Part of a small language model's weights.
Size: 9 layers, width 320, 5 heads of 64, MLP 1280 squared ReLU, vocabulary 8192, 33.4M parameters.
Each number is 500 + 50 x the weight over its row's rms, rounded and kept within 0 to 999. Layers, rows and columns count from 0. Numbers have three digits each. The size before them is the row's rms in percent of the matrix's.

# up: layer 6 MLP up, 1280x320, rms 0.0474, rows 272-309, columns 80-159
# down: layer 6 MLP down (transposed), 1280x320, rms 0.053, rows 272-309, columns 80-159
up272 096:462535491461587597504472483510497537476500473417465492476513571510474559492537534494599526499512559435562438460487494553507436493516493488494432432554406549502490538473486487486509599513482440525472525497519521470507449516548538382512450429
down272 100:548530512530527535583585554525461499535553391433500484487565514466588450439431522498522496457500492482545516511502404405553426447474510454460515431597525589546457538546550488482503519437500575480442524519469489497539431499465545487483541439
up273 100:469489551499418339519401454469425465505502512534494538483574549509467496552461472532490452319456480486532383543547625481483550494540433474551436452467368478438503449533658569511436460502515567607427454438480466497482429494501543488529433547
down273 100:488478567464513465519492418426474516531453583582474454564512483708484410476484481541448506435478513582554521536520463452538492509467582476552510400455620546390542539599556505502574525495449375410524538466462503433364531458559582480485607539
up274 107:438522507467540481465457502357482407431512451555510519506507504603511576506432485480524568479524506416427467531409491391432497533535462531532557491565530488574455541557536469447406464498489487555564466522502449524435434549511536474503540580
down274 097:433605595489485366523453430510594510496505524498571495439504495524540628486443542581508533553525492516466513534508462541511378482530492566429471418580427575458567459567566375547508468532494503447483449625471596509488494627538533525515514545
up275 092:478479393507489542504417544487533463606498514522483601447551561468483493478507472503512458447543542524540507481477547592587448517562444458565527442459465547586484511442533498491575554555510485470500439466508537527473587548429441396453471538
down275 103:496575505526533558480465504521472501481334555476468422445514518445488464457508468510509568440487531466479439435450551574498473471478378563495465494474489553465518440427451536453493580566504516505470472518418444419476535436431451558519470464
up276 105:409496548468578477469473468443500498482546541600465392535439572457493530432526560528506481460484440560496511549520612431513552520597463428640552498561415492491583570473545562404497448503441471530469487479485517501496520586495483397469431476
down276 106:550504493442623530547510473556507541523534527501491428555496389452310499504499485509555618493574408510457526525468501497531509499488480468495556535457437507498424468491478557481409486533392493451591524559593491409531551498521492537445520488
up277 095:524533478447445601456492460486631401465432506438567466537440498429457486614480488482462546520460438559501473484546506456473425507512530507543421490513519468562470521418484553516499504561450442422389438443465557552603512499489547464488531558
down277 102:479538545539458567460465462511484439459566540575518498488424424536599515449508460482551504539522517518552516555390590444537480550480514459498558546509542635563514484459454492498630507528468549506427486449417425522597380474424497457507497514
up278 104:454510482479610547518450492461620450464510479503447579556575487549430559365480551469547500538504586510422569489433492536542498517504479564405484524520558426485460603467456449504508545486446531430435458418551512452526493479484485496476381473
down278 100:485448569364558528503531480461623502534573591443479488520535536523477495483486547595455538490494446489453525469493523506506392450506489469521488559554479452476474552529436464518483608487490445462527468448567479464524540554567473526515495373
up279 091:441458539544525486464548533567508580510477555508537487516592428564474529491342498480527482513561561507559415542600425566516529490451459542518523464473444502524380459426591397486466566542406479426550514556528412546528478554458422506499487521
down279 091:540446560565450509451464536412488353421494462570508548497470562525622560476557506495487447436539520432531581467425514561382470440456477478503504462591581511558661479547518463462521434597480568471471441606462465544415450511542420552492448471
up280 101:595528546440599489544460470472475481517404450490630478488507495456450521482552491496523521454519447413539532493436455540527454402540423531435503484517478455399520444481615388473570504530550599467457525435493471428474479471454571500538492512
down280 099:464558459447497486574439536482525510501426479503457526412481495520413436564565479483419538417502459503568597436528509527530460449538485431482457519481482536485511495498513505490430425540516501512483414480446486412479480429554426480568470589
up281 097:510450535509580487470477525455600491425435458465496516527558492465442455438541523453483511447548471507511521457538545538510492465471571435432552381551531489465446476397440468478578500487464548494438488504554481542544465518500456488480460491
down281 102:555458588513535439541524412539468429452583560516549452491554547526532495485545451530496532490437508455550524488564516545597455497553535510505466482422567523449563501507439500478518463526440452482442509552459525543471513536418478552349515529
up282 105:472456435433614544497478513453441465427497636569504517517502575484496503458522551556507463462558498547434537503543542480591555465478541675424487537509422353490377472413494462522539500509512575572462476515447444425534481484494466497556486423
down282 112:546456407472451598479585540574451564480543443507430542469459446497572495423492529522546353413505463539579488565524504408535468448456573495504527491561562482539496605457542501524454529449518520571482510558565484470415485552427517561505468462
up283 091:471473471551462485540463495535533488412499495486549461515489539536538509515547423513474417521485409469532549442497534505553491543522485452524531536538463473570566533512535453482400412542513481505408584508491599581534576537548498490491387537
down283 084:518423496556444537495528525509558495507537459553502482435408450448638599511439494461457436498533477506510517483441445519574462484518529474454510390483539496625622533456534540518510474574490488520513543503447510554495531464483430482554474504
up284 111:516454563553498458454497536464517560443517633449410466376524526516490610566420474518572522512530504470501562482463481557468469529509473615453498450533557498485406481461559449477421544477433484452518507516476524490529533500508424519493497492
down284 099:531527516476482471483458542519552468466472519552567526519443433454488402621510488540582570449413515597564602410517500490550428651582470513437527512547489556396461509549518488495561564461546505525505437510522520489569434443548545515517522526
up285 106:551484587488494474568454488469394495548515505545534528496457456444481477621416541455551451524538535528460494398440536600420445521420474511526522557506442521432395493456498474612570497445522463568530561488477547569502420495412608423538509571
down285 102:493553447503488498508544560576469510436533436474556517512515391489582485479449501494468497558531443592612546504518448558443450519509521442497514476482490527499479471475487502498527544472490503465546504431447563551482455535494452600514607511
up286 100:447512537462526524507473506464639539496531412525508542440513525538465432485457473449510509389460514553470466552530522491465483476517520589416509553358503478522458525468499384426452500543459569578512548489536509555519419487518376526526428496
down286 106:541606454511490517543500492471524484466484456484554544503447457532538566562435493528520491491537508537458573499464446533492470535527509570574460568533452592520455582529512428497533471507522576424440532554467546508564454564557528468503510516
up287 097:499483498454492500610474565473485474422421464528429486541461478523446432506488412429444536528521492575508529563529570548509503593513570477441534479453496455576549453512488534387583528534421527535481436511440578446488504465508472493565502505
down287 088:569503495529516535390502475505534432563526524478449485472531547502645581441476532532539471524392430485542573482611398455440554488445478521464553467479480535521440433413510563561498546504556536460441582491484386552454491495507517467485593605
up288 097:554523453417490467466418419529410516507477490546595347548466518546418497569535483472536520372453554493410541510502410501594440462501475504607486564439487555567617421608559445541489485516442511482475492516473461553511480525552538371472500566
down288 100:509475526547406495408496480440441524467522538494576492478529499461498495510598522573486524461570497450394490531525517436491522507553518510394470427500415473555495573459487423505542488582487545509444637505436525549515541492541499579569457502
up289 097:481477514416493512562487507495554511511540555471461504520474468397467418517460441427473422465515397537555497555423430566505470432594525436474543503454550535500488510451499478545549434492553457526497468496567538515542563594495493468441512456
down289 103:505581491542523507456559610538518568481588550554489541536467479455579523458500524536519539510500505495441519455556539540532540442622549532489573440526547477551445392442503439536501472573526544557498484503497532544604546558576536495416511525
up290 098:486523467550511466467463438505553467490484480498509508574589500406438496441460463494489533516510495539521519430511559445551453490506514591516507483479492515544446455533454482529499530491550542606461448432556496472571537439506541495411482505
down290 105:472458618452492571406463505553523502421536436466460456473590428382495433538542541523473544446545500564431536437497430551558414461432573552584494483520514539453529463503527502503512523533456479517424360537480467496451514469438424524430455582
up291 090:550512513492515499508494469494433487538420465601512410501466551512552452541362456531581521472593614564438487565426626531470519506529536562457446386463546423499518476520520481384523467500541496622551520424523526473505481459521485477544463393
down291 095:430496613419476461519483514514466427472526540529548472560490519446594440522434465470559540487521514541427497471523550475436444493568476467490474509484538441424529463453536447491582479622460477475467543458482522529495513520407533529455503536
up292 100:484441534534471471467492384428533411478459535462490502490453599490504500478529531502551466502567426525487466509530607523475432551494478528426447500504536482546585501577496529484570510419566518476443510459585444495475595489349438541561515471
down292 107:515517535555471466410512439398510467566514527546525554538489546477556514519499567486411637495514482514497488472621603494473610509566361493592516383514525469566551428538454457428545444578518541533500531447461521567462503484545550471462504572
up293 093:538523532391556513531495454339539483425404515477434534507458560490549452540500540563518536556509380538489389425482469538508529602512493557428553546512446442461547481438553404517487492540439503533502517511545508467581514560493470514477513462
down293 086:506493435511488547432438569474475503415481516566522448425439441525555460500566412530486523532443465499510539487540452475522548560579445405372474438502534425474424421465492422471495498485540470499513552450571549555550595474506491496482518491
up294 094:522465521539638513421493481496560468509480475496389483480455515433529614579415513558584503489415509478480500521511598504463599518497465535489429529477380509566495571459471505514519458546549512500478426479498531494517510461543528475524458478
down294 092:500481483481535476369454406419507530533620507489535471559567464559587528502583500543610430443494424521445465510536509455533474449479446480608527458475487523453450553489481470435507555624469465541529504506486557551528423573419488496528607436
up295 102:500555404446523441487418506431589517509508573642472514441567581497447520465416491433485415490467480447533498555480559470507450517588552523554468561432473414525449524431529498553506509475444517620428523500560523602492467507571436537517342545
down295 111:393577514532596467575417535511538573548424469507521520527505482519500508565437511430527542455525478465527511502498407478514449579518496508499472539479505561532417557487420511561509503503480583493550469486467627521499487528574485496543456515
up296 098:492412551430458477539486480497461506438504518539496476431487467516482454451498387514467457496476573478547519558437500545524507516524461509497499474470515495459529534491526503506474490506487531487543528595445513529469553495413525516447398485
down296 099:525536542438504499551489465464480476558546546543547496607465586502513478549533534529508524503500475490489531398539479574517394382434570544507444512575422602480529461452547529523503597458458483376451535546526476517448505466461546444537424576
up297 106:564442448524508504533491528448409476460426516577579473443496502518485396495449481414578463483536444504480528493439438559486563554492457492486519462477523447357506437411498485471453427612483434405508523384456500602591518467515448517495486477
down297 098:495560496441473469520517504498502529521619518524460435425561496464498528542473484475476508535520538553591495511543396595455487504518477583455539452450565483524470475476542501511446582459514475442465484363436442512459510506480573489527553540
up298 101:462520501522539516501453473352603522422472457526532454530558524479473498470490559390494380550452433389489503515556552501502557497566488489380408522446515534584482487484460576513484475496523440485508533526564413477537504462554524474496461467
down298 105:522489503539511362530513499470531519499510435474460639536545509538472480494476468454491474472460519494486446450486424496455555462531511570589464537513493537457530566509444540442456491541487562528493528610505505507537491545489496593463464362
up299 089:539408559492487517441506468451519412521406502545582486486492583504488547583513472528463615451535612402472520545561488474555533512455457486516490478471503483574551505404423484496533493564507516504421563485488598524573500476511483477451514504
down299 095:528460534481471413432479495529465513518528524559494493447469537481682547540509451475475447459550467433479478465547502567520494583546439537522523477528439494474410428480550537605563510469526490489479493553458527521511519512482507447548449521
up300 098:499469495455480530595573494528612511599442538514428501479555533481480508403520546530436401514431569444500572503568466533468501521417484469459535587492449444562521543535548548463515595479505518492495529490495492564480534493463454480546516579
down300 102:543493550558545549523510547527514484470504537496568508477494437642312444431507489492572550524463549518448488478439482529543518505542517470550506538532492474514524479541494468461518520532459403552501473618566454548544518484514476525416488383
up301 093:454510438460497574455513565509501489511551535480510454535458508491404481450472565542483473528442477428458504517480532476584404498409527482477478467529526494490429462478559535465477538507448529505538498513421543605492533560458582459566469547
down301 099:509503477420483481549557494566480578461458409454472427518390535560565446433568464546544505466405480517487469544509461491596461601504524519541462569465593495569507492510384604426497550521472520568492427449605404477465510547461528444563562421
up302 098:479521532453563472562548545440473482473449527487430457555540446537462422474464578461515535508477544571439514531498542593622470526529506491452438507487507483429440585443583493539544530463541545451484478437496506387570449477539512518538419551
down302 105:431597563470464439531529476341580483542550498505503417500547430515472557523550503438458552540484561434512449495494560499474504540581551488437434515566480569464577495581507426532509521534488482458445508549557507495483473489495509457503555506
up303 107:456498579555511542448463489457424462534503527559446500417581517476423557545432577464530404495445435438495402533474511488424529495537541523519551602467475445475489584483576484499497526583470505507521477493514459484515513517471580485518360562
down303 106:453449453515504545417516550495500538519513498481432484483424451447375591505518509574456519531489479430577529550535540417446511508474516538528533478529521510426552560558479493455439446489506451473418481508570480468556490509491510426522517528
up304 093:503526480569588479495432529445523510417381547457470445419490575494446560433525518486482461413485495528528522415533454484460532553593543489501545499443535457501539502481485522485615422520453523502377531428517568559607515440520509416505488485
down304 100:570532525536521477548433529511538514403471507568551399479507480514476418412602547570469479416576462403496509513452405526564514545451508473499523550436539528403544505474460436442574417452478469564493463473543531550539525509507484519490429615
up305 099:575551603512491511517479474477521498474529550519423586471498486444489455476474559559519417470421476425524514385476560506450462465540517523481540532458469519430423500462473591497531592534572466483394494432469455485514564416539530385531494498
down305 093:463518583524531488453612534483504498521444525483538454530460428496467410425504435449496516576548518572487496478396514493492439499505539531454343441551460512485472571452569522493470461463521497523561437511577481500418555451459549577491479512
up306 086:529489450466458513527501484519534477352464496604497517365583546470645495535463560554492411498463452459572502507533552452534439479478431427585449500502554579519529539516506432379504492529526454509443533500552566548431562457526506517546456548
down306 071:463436551479504501492409526470499500440452511536481478450502506567743577490468483463583482509444447556444474585478533570485544511505468501439480440547460440433503480440585522544542479394551536408494556456462587530496521531585494400454442480
up307 099:351474474417532543470466504474496569491467480527423496480548457476475426488505432422517428514578481423457468457442505488544459504473519517492475428451525392517367509436601426482464494486493556499519556488623552491492533481520476546447457499
down307 102:529455499591413488502552499507489462530563538459463621581478529564446551461545525431497459464441478549481461457444545475531439487445450501496473521503429520436505419508496541600432435475559488530556472494473530520544527556537539552514477512
up308 108:540532440524482493414514525499598436507587500486455566448492524522474575502517513436525543578499503502482468463478503508567501455437421494477444608574478421391436454475464447542525575500439570559587495539442485625523464519456440516498442536
down308 107:470511474527529554446448475492499478508441528460501379519485437591480588513533496537486439579552454499485460529499589527488432506391455438498469530453528508470574497548468520391611521548390483485489466512463471561454588582492435485523572453
up309 098:556467487392470433436490571517462401413510472537559509474615588409510508443555542484537412411495406456555426500517510477546477419500561528521434471462480467539569600533535507560543499506535553528401464435552497446559542385452446405471519508
down309 096:558497536517516511509454585485575442464434512528456469470455414529626466452461470458538532522460530471477596598513461534487538545483507423453469405543500441485430491451501525432474560542445412496546454481402517486509447472535504565408445510